config.toml
n_layer = 16
n_kv_head = 2
d_mlp = 640
bias = "all"
init_std_o = 0.00731
init_std_up = 0.037
lr = 0.00659
decay_fraction = 0.561
Each number is 128 + 32 x the weight over its row's rms, rounded and kept within 0 to 255. Layers, rows and columns count from 0. Numbers have three digits each. The size before them is the row's rms in percent of the matrix's.

# layer 9 attention query, 128x160, rms 0.0856, rows 0-127, columns 80-119
090:113090150132126129101123172093102151096148023123140171151115115127109116093093156137073144126101105148176118115101139202
104:145135152097118100124117123085087126112107129123113150155132135079068141087163040097151130127184219141115119125052139128
092:088104142107110108149105156108104088098114106114173155061137103162195103121148074122173104155163100083155120124166129113
095:144075093092118115210108087117183052127139117164104101169151086179108138115172179124149097073130122134146117126158102097
100:091128170127172167116107173134193137139098155108099116160145141147091103134099202119136086138114161178130084166099076114
092:106164096172109107113188143092143095124102103121156051113127105130128077159185106117114114062084115165110126117118153111
101:101098144125124201100078155174100116131136135155123105078124125172123075146167098101175131126148123181128116095130130109
100:123135153170128105084085163096160166152109123117112083099176171126116080095203192153161124110181124107139134108132124171
098:100126104119178128168153171180088114122142154157151138161079159109131078099125090153121079099213160113191090134141111173
091:178153134177151106154147115127139102104064090208149096125102146130115179111105137187172120125149082139121126157127179083
099:156157070145100127058105156104163094142111131128083160168141138074142215049165100166135129094068132134111126199114122173
097:079103068100150163140191172119096084120121106123094164154088145165152103160059110075104135152078207155144081086094116136
097:131104180165129111080098158103156079157141166118127105138154115130167138101149108104099112158100177116135118088138085159
101:095040100090121146106119168089160129097115135135165122155074155110126124134115124100151153199154084075159123131181102163
096:160160154108178169127180158126087116094131076124128057185161159166142099099119157107111175071137185099139092111150115176
096:180108087107122151128091148136135083135159103136096132134103125142127077168153159081082132173102109132125125092132118148
102:133087160181172172154138116112130132065105150138112069153132132154110112077057131113150054128059116183138111117130072110
090:109166107129153119153102063101121117096123112125183158131149197106160112203083106128140110098139139155129098118152059180
099:117112116187124162173113162172122113103128096137081173169165079101128108114093107137156109111137135105082096173082157156
095:162108091172133133154098144092088153142102099153139090137109074204177126143159126107111106117108114112160083156131102127
086:086138059140126117151133148086092091138148130121123150107171118155127156181123154092168168136168091123128157128101128118
095:164106107117129104087146115165127164174166110156097071147102105148140022154137107125166083143082144138099104138066125125
083:143150148113098137104085138109141143147097143125184124111117163073146164082073147149205057141116107117194119119136074127
092:167133140169198126143169123123154130129178077113136170088100083116159084221113153120105134177120098115177169131135080122
092:123137147121149161165070145159164159143132065157143084093142119060153148122151204100127151138116176168152134136119161122
095:101134194133106101092176097177048158140099170096162110078143078112127141171085139077149149097056119159084080121187136148
095:165142152039122137122123154078107128108160158126126119086159122081120121102165172172144133091156171129179125152114122164
084:077132114108119147083062125167102140150076090102142134170127078144061165150102125139121101121097150104156199123196130182
099:131124116120128152082093185133092146106107144082140163153123121138127139101099111120109087124142129137110150029153158089
096:163143115151146147100118133111144090117124142118092120114118128084118112154172112114140159107162068136036169147162092147
098:105099142207197167128145127123085192125114128058151122129125110140153124156125126134170189095147097172161126115170139112
089:122115128107102095067203150096110119103116169132140128104196164107122167160099141079126091061103138136156181162119154109
081:161126142090119088153132062149106134147141150127162119104081122169111188152177063157105108175138132140191125105164109133
093:049102087109147084172147168149125198136171134131079112172128080143126099214160052136154110147117122131088137066109144099
098:206079110161082081093163105092151100117132119077152103172135098156131112113092187155113189108150135129116109119141071147
091:164149165113156116140078096161111108130141190075080114071116134159123164114159168072151177082079115140155116145130195129
090:137172150108183041139121163060096097109142128148133068116085197173117123117089127096154139176107139158156148134136144159
089:131149160147127180114150142113155119153090175163094172097149122144128131110129138123092126130087170119133161155111109132
093:152144175152073126114121153114103087139166122119183103124164122079145149163179137093125116153085139200122110088129121149
092:143078137066124155119124209106097053110157144156122089113109098149126109136111101082102182143120161135134119075167106179
096:069102139094091134140149156096172119073115137080082114082125177120123156142192133095118176101114075151131142128140195107
100:142109130119207108153129137149178122122108147135138147076130078186111103091131129137127103119122152149153131159161120153
099:175110153157150142116156099161098066139128126102098126117100102149076119111173068082157126172126154107112057114123121156
089:118122108162124131104138111193101103133098107192145086140159102098151163140152105145124175054120146179141141080110116143
098:161111131105103156128180106124137134121122121147087159103157160163120092097179112124083129121072070195191120165123127131
096:143158110124104226067162114078125151114136200156107133076184102158184166163153069130120153117099114168122159074163137132
092:134123135153150093123171123163153082166067178125157115122090158117099142119145131151084168123148128139073115135098131128
087:129140129110209156152132169109176109081095107154124186137117187144096122132133148098083162075126121114081092123140116119
094:153087159077064199098150147145144124081113110140155149085127144138156166159155114123150132110112150168154110154104121171
105:176107141140128045168121143100163162179153185134089129098119159091119135199173118124125087145139090127112146173170141150
091:128107197163110145105173147139195113151156086133106112125185147117161100119167162172182151099113132169142128131162163182
098:118110138085073147095151144131127122119140186123131136114101061156129160124133131170156115117135124094084125153107100151
096:136164075171130152149156127153128096166110150126175150122122135052127165154122204111130089158084148123171101215183158135
094:083112089154104127165108123139114037144170175104078148119128161154090118096135099152119120109122117112083161138158118155
099:183108136073132178123142139179147130067150115068122140091096084070083185120160101098086119180115160181152156091146094117
096:161090128177133153163135128147096094125123190137176170142144110180116153145115098129129125154089145107110157152184086092
093:137156147121143160094177148139089122103180116106121160054146113120160159128153136139135114104112140128148115091057175086
099:130124119162123154150117049155130121147133111144143089090156154135196117116076144123109161119148064146094088146094062162
096:125067115101090088150146132131089104135079111157185145169168108052179169111112181113142065175120105167125135132119087120
085:103113118125066163112198110109110168160121124114168078106115122161089102138135106097142167147152172130108080144154116112
100:111097208133112125122081159224109090117183111165151106094155114103187146137115148152138102179133141138136161154113135039
086:098148112203152133177102116120101133178067138133137165117198133133140118149121147068100135096128096120145102134114098090
098:158172113056089125130218158133173179173119131107168125086142164123110061124061160139106079182120134144161119104145191110
087:133114126095135120123138133152148169084112179135159131168033155125105163176089122178121202148071174133090120086147084123
093:112162132108076100115094109101100195186115090148119182176084136099109104145136146126144114133082164118153156143096146124
099:156148179102150074115116146126138169144167129101182149049119065097087152113137136137207104062158113111157176071165130117
110:121089122120114063085167153141174079135122172079117084083150128136105124148150121062063088109119142106160145163090128095
104:115088144114132150116164124136152134156143161157130178113066151145125085114086200127168093157160162164142125164135110139
109:095121148136117076153145176096109146116164117139170122015212148108094118091103149170152151137151101144164170144126172110
106:182098097189151096155129108119129141136168093183138176119040145123168160133117116098077194144123071087093150148105069125
102:204101097138142165149076127156139157111131152186098131156095116152109122108116096099110130117079176098148083126122104148
100:120090118177176098134098177135131075091159147170073129133081131171121168096158111125138119166141156131129099133143138108
106:145107159131121147099154144128156066172124152155107095113132123151110080113109111105167110120127163091149103142080108186
114:131085113136094131089087144127110095096149114143114083160097117139062116165187166120108103135146092185188120137132142095
109:154176133097081088150142140202096130217157131139141050130146196105176085164058147133094115137178149132099119135143070161
108:142157149142090105146140073154125118127099169185139123079099129121106101127121087150142172108123199115198119134068102122
103:125126111109113159133170151101097170107130109121187120112080100173141167157113098100132124095150149125098124017134083187
103:098144167107129204116100124177106110146135112117111138159106137152165148124168046148107143123061167153111107124157129130
106:115146129141153125131138176102085124142149128076182112124127098105146116100075154094111138086161170126152128106127147169
107:101143101105103135194178177192193104100142141156168098127162141112149117119113130150067113094103119123149120150175138117
092:105139105120127114126074081193117144131098137081110066170179070056093058139121116112112155100144108135126131134147071118
102:156126173195166108114133146150138119121143089089163071135084160136114152118125160109086133105170149111146094120093144155
107:169111132126131111123159118090121131152191191131118145125093142126055123143072076084128114175173173155049134066188077084
117:119094069072100135086111165105122097055148114110164163107146076123155124102157144132106078185148110168129161132146115140
103:136122187094117147109126088071105105138132168098115099097108159073175109217080130094121104109171157128156102097102151104
100:094089147078139098120146132147188142092168127106114151194152150143129128143150072111135144139147162140136153129159098121
108:157164146176141103106113085070093125094142141108087085117153142177169103128091114124155119080126139134129171119086141069
104:100086135156095125098163137152096119122151077121115055153159101094151092121107087145193141111143145179151174144120119102
105:157085137125129199133118134131143152108131093145159127135172097116191133094180152159119101120130101172097080107162137137
098:115184153117060070176151145123146163212134164158162158138101112093124085147108106102175167109151149148097146163148153165
105:140123132159141120086093129116156137148165085131134160064077109107120096151192146144122115156102154112143156134149164123
099:125149129106176121094060146113157149145184081136135153147173181113128159133140150166085136098170122147138145148096114107
094:198119147135165169116154164127141118132134167122047132068170117156122124129122125078114167127082145050130071099091085165
096:075168179133153135114137198138126150175098098182107119098096178141117133118071141139122187149142155095156134109144113161
106:091109186063095115135121195160169120179189123141091107157110095168108139102085184065146117161182109097177161150152166130
113:170096099121160165087085171113145207119202124111130103109185113138113139129172169133144177078142136178147124107132102154
119:126095128137153099144122089078057173139121099140156171121138103089140180120122143051149167122102159140130128109126142162
112:126195133125119114094158161104155176143168061149135165116115130121133117144120091085124126144127207132133053071139148200
110:176100153098123102070130170081146127123152169131076156146120171130118108063076129105135050175118096155157123089083161159
109:074157074083174139145140153129109091115141133112169170145115129094162153152144134084166136181135146134139155112109137128
102:181117144112148111091096110183116114155098115097127122155159013128118134250115152129115143142133118107103119115117080146
094:117167107140117098156109150131137144098075122119145087111085060077161172102100162091129112113102198180140128174010094128
105:147141081112143113101110123131086133101109125140120162196174163154104129161159146142117161112118144076103122097113102133
108:124151096187145165148088178147183132177093148189151111113122110127083139148134166117124129093129063132116111117098104137
113:093130144116098182132098116104099154100149150147085132143113148130198053103200100120082087165136103177104144118128100155
111:124147071123082148144132112159103161084117127133125154120145064162072109059119098179132171197133094128159107114144132110
108:161120170159154177150033140121085165134129106119118102118149137143155149113070121075077141107235117100117170147141175096
103:133108177119128119151102076179093146077114119103118136127073151126106158098152111125158112133099156118095101119145108135
116:114094140111164210161189142124086064107133137147144109102177092111085169137140062125096146187124122143114140100114144113
112:137149068171155091079151094102192092093131124134150106126100129152114099112084146192126172162115119140188103149131096127
102:131141189143166139180191138121095145133131126142158081134173091169092156045115064144101122136148181120157119158140085086
104:086163122134140112114109122142116098147092167181160101152090057140124141160105126181175195083131084120121042146162127117
100:174110123150076154075124119127093168147100139196125118146138163078098113135131120129180127116048161131157114096116124072
106:082094059123115133181157133117198127149110183114133112140146111149131135152152204137137161165090130102118124133176175156
114:160184126124126154125170112120081125126139158169191180070120168125140083103093169104024098176133107165157085122156144159
101:181152109089062155122156081140114107121076130103111130059119142102137164129162100109191140144116142161086078129146125152
110:138144105111136112029094163126158103083106111108092104106117098121098158091120166084184084165124107160153155147160157151
098:143180106145148137186100093162103071095064127130188134122131115101137119163172133087123122118095119131092128136127130142
097:146151069104110101134188138105100172141179100226092126130091119105113120172142153155114120074151174138150112175160114092
112:140186112195092119109084173123181168136112191087126140115171093148122216128150111094115177086108085102122126146137127140
100:097077146182163148149114114116144124087113128127086140078176156120101182169101147114127127169139123140110149179095119082
106:102127092161182150084110097142128126150148139082122180153091104151123135159107124119220117127111122124058055127145136156
117:116095175154130161091069078168103113119166124142166076185101098176080099052159121118128148113188138178136114109145154118
105:106086103161158125196144101116121102095219158181106133106140105149105125093208129142146145121177100124064156059154154142
101:143123164133122145135145088129148131117155122139126159090100128140098087101153079134120124122135100138055136127131078092
114:152103120174106108152109161154116091151135149083195175141099154076178068200136110119083117094162155093132096193120127091
097:151103138096183169167149172087135099116161176153122107179176134158120167145147159132164139121122077153114175106182158156
091:095108167138163153095160117154142129123185158133144137147185163136131095153082144090163110117121144170081060124106170146